python train.py --n_head=4 --n_kv_head=1 --head_dim=32 --d_mlp=512 --tie_embeddings=false --decay_shape="square" --seq_len=512 --dataset="wikipedia_en"
Each number is 500 + 25 x the weight over its row's rms, rounded and kept within 0 to 999. Layers, rows and columns count from 0. Numbers have three digits each. The size before them is the row's rms in percent of the matrix's.

# gate: layer 6 MLP gate, 512x128, rms 0.272, rows 308-324, columns 0-127
# up: layer 6 MLP up, 512x128, rms 0.251, rows 308-323, columns 0-127
# down: layer 6 MLP down (transposed), 512x128, rms 0.233, rows 308-323, columns 0-127
gate308 094:479471481506501490506497521478489478528488477494500497472451499476466545483501476472535525488495507492506535490482517515516479543542528482494542491489486483472465499475537536491537492530492468494502538431469481500476476535496493525515479517468458557513511506494516522497545505494511505495440538512498550522468468514521520478470491464510468496498463486493470459502528553529500495480511
up308 096:457526486516525514498505505477513514490491496470498473539496507528557529483516525553512491536506486506461528492516506535479504464452490462483496532543482514501483549506498519519518488509515526479515537499508456498453515486480462512492497491529515485461526467540490509483481515486437540500498508461488433498495517453536537491473507506502494489503486536495469472476478487471529542472502
down308 093:485495497491506475535543490466482490557509499489499507509474437490467473502506536476525528527486509517464442497524502471528470499493502499479531465482494475485515502519499513465549505545501466520511503477486476513558521557499464518529497526509477515518506552503516527499527459483509524482484517515507504541453498479525535479481511496517531473473529472498474525529529506508519458541522
gate309 103:545523518532473517456544502489518481491548504501497489506498566471475506521524469481469518489521489493502515511459475464445500487483511476448502535502500508519479532482534514496475513515483479470548501469459550457491451503472498477515490512521516525506466521503507512550526529471540527528502485465523482512477544518481509499531478479510501518539476489476490490458506494517521501524480
up309 102:513518502513511531523475497505528462509540510541533493475479473518594499475505541463496480481488509490506490471490451515494489484515514496507531482537521490507453505494494497481504539499470462519452527511491527488507503529544480493435488529482542491489495469493521479523467477508527497479460541519487526530490518535506483510532531506532490525489534456498520517525519521477510504539533
down309 101:506534502493475475452542492488507530485544523534488508497474538457437503527514478467552530510508484535459500490510511533495530481501509460477538504535506529486477543461535518479458492499479494482514495472470528490475470501492497459524477522486485520514462541518546495521465519481492519467502514465490497547518507498511466506496500521515506509543521531465489495526480534467530492498480
gate310 095:520476534487533517516492486514516478532502492498446497469514520517529505524469496501475533501498551548498543503461466497475540524514513507478480591506509488479475551471495544514455507491508539484471509468503483478524539490476502474488483531507533466498514528503515471491503480496504533534483490545492484527521493556468489490526494471503506481519490482473481472526523461504531525482502
up310 096:545489489464501478437493502480533490498485492489479532473446478533480480494488482530508525523534511512533476491484498488497489485514483519519542498499500510480491498523530490544518525538478435501485511510507456500486528466526505473506479545525522512527528497498485490472494490518487536538477554508461478498492471489542537476499498502451508540515548490517465537469515502471450469479482
down310 096:530467506506498492512502516491462518513502463506476524541544522532516516494474482545528512454475499504500483511474495476470507534520472474523499492476477461462453476489464511502491522504553525503502478459519505486466494482467536519476496529485524536464491504478499448512513505475489502506474483522515482499518526523476484570459480485470534503525457491467544506547496491462495544490486
gate311 100:505537486530508506522505477493495511457490490490554456481524479503529505510495535483515496521501515470528505475495551495495462475482499483495475530496464549531499488530472490510495452501494491568503480535480502494477518509501554462535493521524466542540485509516501462531515540503524532490527495563522474497515500547511469462477515506494476468504449530491511473521477492527488494520522
up311 108:497530497459542458497468469481477532487503532453498526482507517501511492497466514488495449493513469501545484512475477503490496550477506501518492514511481559502477482519477507467537494468449487494498489527526514445473505517525477500512503504535517491482474524541467478541517496466511492511493485500502507425490486494497520501477404499523496473482492517537501516516507494528504534520477
down311 101:486529470536442498508509524514531526509512496535577501513458462444498498504470522488492476476474480471517487517525516503464502487482501472486508424458517498429488513482506520503494467504496506502506446484479511521474530495522494520508493497491508494499510512458552474510462516432493500466492478502475506484505511488510466486531478496497505492476515505455499476491471475469503489465477
gate312 098:509484506474487520496495470503490493510531481526486521520529535492462501512526496487521541481502500499513506493530518501578463500518503485501498505470455474475525490496529588470550472509494520537540536502510497517516516480485499486528480531498485493472455503513487473483523496477465455515523527469527473501527527541509547505487511501522541526522506537467491525503510459468543472488527
up312 103:553536532499444443499507511527472487504528463504506502570491482518466500487484528475498470551503498456460533530457480503505505528477466509519492520535536538473449501505525494488488516486486503480498523511443467484478482483551432520488507505486514499518485473477449518503508518479514507509510524511467508493478460496491509535489507469477549503509486499520500517500486478502504498505507
down312 101:505563474546479465472524516518475453500497499523514503511449458463505499532420514539515458505517498463520507488503494500533476503480500506527479502485521447450523500497494508491454517516477502474468523478531516511516479516507531538458497506510489489520508489502520471504480556457470473492499487473522524489511479486517496512497474501506537501509506502560466477490464536478499524483509
gate313 091:514469478491477521500573462517508475497466491498508479483505530507531519550553459492516523505558467518503531501468529542535472462514486474491483522501475480501532494483532501519490518457474512507518492546497464472508499495494495486486499465456458492474512453478556479501501475506507494528519503508524520507521499490501465520509533491461481494542482545538476501501532501477515475459497
up313 094:511471503540532485495497510511495545526494521478510491509469475497516462485503518495464505521486509523484470498472490431514499553470477521538509506494498511450487483513504524509464482460477476446517513538447494524495477479504511506509523508499487478472484481474578486535527508468484494540513495472475478491497464525540529522445493503463507477535517494520519517492457478454491485522484
down313 098:496508535513489524487471432505483496484509502484505507558497493472441514463459506461483506535474483524511500450531472487464533537527500485487464516483519508488504495511467460463521494487511491499475493490499559499516532492484527496512506492509521513509509486482489495513484499510450471508488510483483485514539504522492507503508489483590492507546484460538460485536511543475552498497484
gate314 096:518440482455519469468500558515495450494509479511521486486513516466512530522483529538466484506557488529510485493515513507476529499493479522517484478488514475524516488512494511542460530490508448444538502506467508492465474485495484507497491500517485504475487477484534513465486488526524517482509504493505491495482505457494535479540503483553494544513497539508479429486491520546481530513532
up314 094:528474551497510508493481522507492450501481523510493506510474555466530486482499497522532503484516503491451469480488497488518480499479487509478446485492513572471520501482489475487492507483565497497514487549499479484495494552471483523460448475502519510500524438529555545499474523499510488513493502540489496499490468520484515485527482499514529514450468483520489503537514484496543535495483
down314 102:558523505532500538518523507489510527492491520495517507508528506494509497513523548497505496507498519513493521551510528492540478511538560475443532510479495530451463482498522526499548456507484532528525515460494547536502512512515498525483502493486499481463491507510468517522536520502499492540494544526468493487509534517502500502473523541475519467516504474472511581472473486493520508534505
gate315 103:491499524500553479521513484534481453481501539531530550504533509525475508474544507457537487507512512467528493506522560517507498479491485457478530498454496492489529500513526472508522520469475482498516570513485491506485484488500476452507526534481479573506518486488503527506504491482500517503482509512521517559456486515490498514459521551482513506473482484461470471508502494498500472495530
up315 104:485511528481563504523488451529504563474513515507465508507516441544498476520514499506475523522560538481496529526500479514534482465492509497528504517449513501536490496485527497486579500534499496492512488520514516529498496521517454529479527491513492482488499513512473499483489509466530509484518524493510529526479560542521503511495478506468486524497499472497516484482503491481498522474573
down315 104:493523532518539506523517503526447503511497484523487502493501485535507546513518490512484504465489571511544513542478490523497502528502522521507518488484490495511520472528505517471540508561556475501474531521497492457475531511499518496475471539485504485522470534561440517511514508482481496517458550490542502522499523538494471502512494506472518495489544529510520494461476464471498485509489
gate316 094:517496515487504511507483492524509517501516502421493531547455464497494525487502499486558449513492492503494474530516467483511501499523506544495500499493486525531435531503554475525498541497505482513498501487479464564447506463525511522476468516481468502488513527492498492488530498499499492544506506520521508489514503498482483507458473531488522504486480505550459533471507446514536480517463
up316 093:524490492499549507476502538505504487484538514461533561493433455511512499465493521486500493494468499510476525516500533492525504490511465491495501479469482498517463535465517441459507491519528489498475533508484532478501486515547468489518498513465493493489488515479504513510506446450476477528463493531481553533473469496510524485467474470513491506528493537524498508462542486492505522530533
down316 095:457508509505523501537478537485523488452500512530545479505511460499475485520479459517529470513491527551488482445501521486498519468499484511527514524502476541502518484448475461525516516472498488501481526464544501480516476530495525503490513553505496516477504495526506549508520474534502513492535505469481491498517523523540511503498461444526430485531514488516468537492488493506532492482468
gate317 091:475497504518478519513477536508485467491517473496540517506542517475496488468458484567512490476460475518515474490525503459484480510502549501453473457484482489498492467478517510465470523512462502473548478510500436480524480485520491488516527503478488515494500542473538509519483456482524519518446530488486486540465495504496544516479470456485488508518539485499494493515490536515510509506550
up317 090:490462546506546521492502521475475473529486476455526534514505499494541525494550540509483487542481518513509511466482510517481493482501476460515510531505497445531555522469504503499518522537492519510499519477483552481509450466506500528520514488486535499502469530538504489509460501493547478508501465506490550464485501473514522518522499524436532500481506496511464499453508514492490481532481
down317 095:513476480527476457496509464522502505454558511439489503462475444521473482500478503529507519442475482495488516477531537503513443504526518497538508522461501481489454490512500489507505535510520471497511494544486489496515502479475526533498467543484515487514526514529509492506486506482501538476511479485520565481468522490496532471501487510514498490507532505454513545492521521456504517479454
gate318 095:510452493484522520484473500518467490518463484520457504499525479520500505539474495525547497463541510493494528458533482502459505512501523535498494464471492457500454547561521491527544483503466516492510481500516539516506481473516485502459518494505486513491468503508442501452530541516533544512462511504544526483455476498488522497514486516511494463481456481524479498503476526477523508495501
up318 101:555511482448535536501526493512499491516564503495517536465488483503450483499527520554479536521528515518473535508480480498515494481520502468488506487483471471486485484468464503464523476476504509467516511489544489451451553541480491547531477523513543457486483491489519503512474500519472518503540511513529508502523484533507498498506518494461499503515526537498553488501508519530501514516518
down318 102:505492495474501488505474460543452488504482500506571515556465484502507565540543475491462516471478472511511469504489496505443494460489469502509494505525480519485513452506523480526531504467471505522504500534474536468500482511454513454531555491481496495510523485445471504519529469492522519511482485504505515518484516494521538471493520500522442498493491483497485515474503507504524525480489
gate319 115:528530502502477475506463518505491489510503482509436468511457519507492532491490470493500539520491456489487481464529494529515492489548505491505487526452533470492470480494504508498479477484524503519543555473506514529496489498480493505499475508517453517444490464517433474551482471461522518468528496522512505539504496509515514504502536488420501492486501491463531471493451504507495511494511
up319 106:580534510528523487512505484477481452502531518501506503472522486461471485492530482472511513487494485502494483525476483457502467487511471497470475523478475511517470492480501485528499450488495515489462520507504512531503486489512469506533475516485488489516533520497510514534483461465521482516472482536467497489454520482471439514509505499501524517462552471538526507457450465500465526475551
down319 110:541518541544482496484499469490530503484489529529525532527516510484492487491503504492527539506540495474501464509511534464531510469484502510495472534537494517518493530464488468523536496432530476503532485541487557504517494471442527482478469545524522469519530556498467533504530523496503492478480473500476546536460507492484530510500517515485489520518475492496498504517500535495508459504522
gate320 103:520496484487494496478459500515485488500514494500525482488511478587520505502489524452494465514528501538507505470510491497442505536505491512502470513515546523526468516483501502481548460490472508471507485484450477520487525530527478494524508499480505483450512494473483519480471499517508484481491515553466520466437489511565480498473538530496515497508534460505511494501535548488536518477506
up320 106:516519501520458504491512506529482485527569546530499464499498472509486503491439492492522469456504529546498513518473480495490511492490487502486505529493530520443485526497502491510463455501481477516499523516466498522493524523493471524489497503476517501496509459534529484510475454454462489509522484507524507487428474544536503501486454497517537492445517492469529486517507553486488474503503
down320 114:493507470476527513503492476510520460474508504481485479507500478496485493477472456479499515477531513506495508535499503426468516486463516489508524578570497538478484538493521497495483474483448494512505527528501541480501521485470450562474478495489512480504504496535480476513486507490528510522544473527503465547492481452487491481480482499482499511511497526477500504504573506511514495522493
gate321 117:510550468474520529470521496510533539490461482538502553489504504494489507497474533521527500501539529455556457487553482469520511436506502539530465469487463473527518481510541462467499489489507531498503455480521505511542526497485497478504519476491497507527501477504529486513473489506501461530479514485517494493520502501542486484511522458476525486525504522492496474518542441481494502488494
up321 103:471499519494554489484490505524521510484491529509476509504454453495523537483467482480491491457484543503487470513461462493495543506459502498479488488472522534501517524488505521511496476477523540489559497515491516451526539510520506514539471486469542482519476494501492551517478532555505547496480504484528526514500494529496493529492531492482546511514505425522484509461480501489496527509527
down321 106:526512503484530511536483534484497482472491492510533458508502483548501484488508490480545510493518496489516542520487521493501467492480513460522523523498554499481499498570453528514507500491483458503483486478505507488474440473480476487492500550520492489460499474546486517530523496507544503504504496447488503535497445517494507490499503519511506429518482478510486548482493559502505501451475
gate322 092:478480462483502440553465494468491491508487504488470503515487532520531496528490541479532523494489498486498477421517503486499496502513482513482482489477515515494512482527491505463488493483501460487506467511517520490512511530477478468484536479514484555493481463506477476505459481527512543487525529458488508531526526483449527474450516517499494504525465502495511489487450509530505578492534
up322 093:493473481495544463515453504504453524445518548524473478524494498495492474535513455542484465452480454495520504486534486522480480526479481509525474530467528511477510529490476529498531534479507454529483496528541508482472543488477479480549503497503519482497498516508470531499458475498483507516449515445494485511513513494522534494518478515485474510502474494490490482498499521545470519463495
down322 093:450491511471472483499511494542486512507510504527483547469514540484513492490551521478506519469472503474530458516490449523466497485528476537497555473503519504519498488512497527485499514488535541484468525477516460523497491492511530529465525484525476527524542564470480495527496470502528489494509495496423516473466503516472518504529504475483520510525524476509510475489486557512494479525518
gate323 114:505458493506495510516467493477511467511559482503506536496488516446463474510517505469494468501466490496562447496536468525526489483466528564512525526527547530495515532481512500507513494503493472505495539467472515511526519532524487483492530508498534509505453529479510501524505466467520494513485515490521475488454542521519503516479536502551473501510471494489514525504541537550498500491490
up323 103:490461478535494463468479503515530508501507518515469481482490516476485533498530510496530497510515531541489506519494493523511526494523464485522510552512512486496503488527472481504473531506565475483457472544455475514499483525522508526573508504522512469468489535486525451521517525526492504489498558465485510518522501501509485528469470558533532487526530529516547497518510475507490481502463
down323 097:503474505506503498514540495481508526493471500519475502541495498537531491462508499506542458531520481517495506510418515532491477501475514478461517448494486539531489494530457498488457500453494482516517499506515535474461498512452459504505453433490510498496498479488481471516519486488500504514475514494494436537529470515489502513507499492473549495504528530509539530497483505453488486526485
gate324 095:482479460516508505488526505457471485496516490476482514476500464488460550530524471516502512522490580457519499484506489486493466480463521471509462483490479512498481508522530459532498497507475512513518487505457527478539443568493483499481553492501459506545509487483488449481492510534485483475513504494495514491539532490474509509524525504525526454502511488504502506439519509504486508518532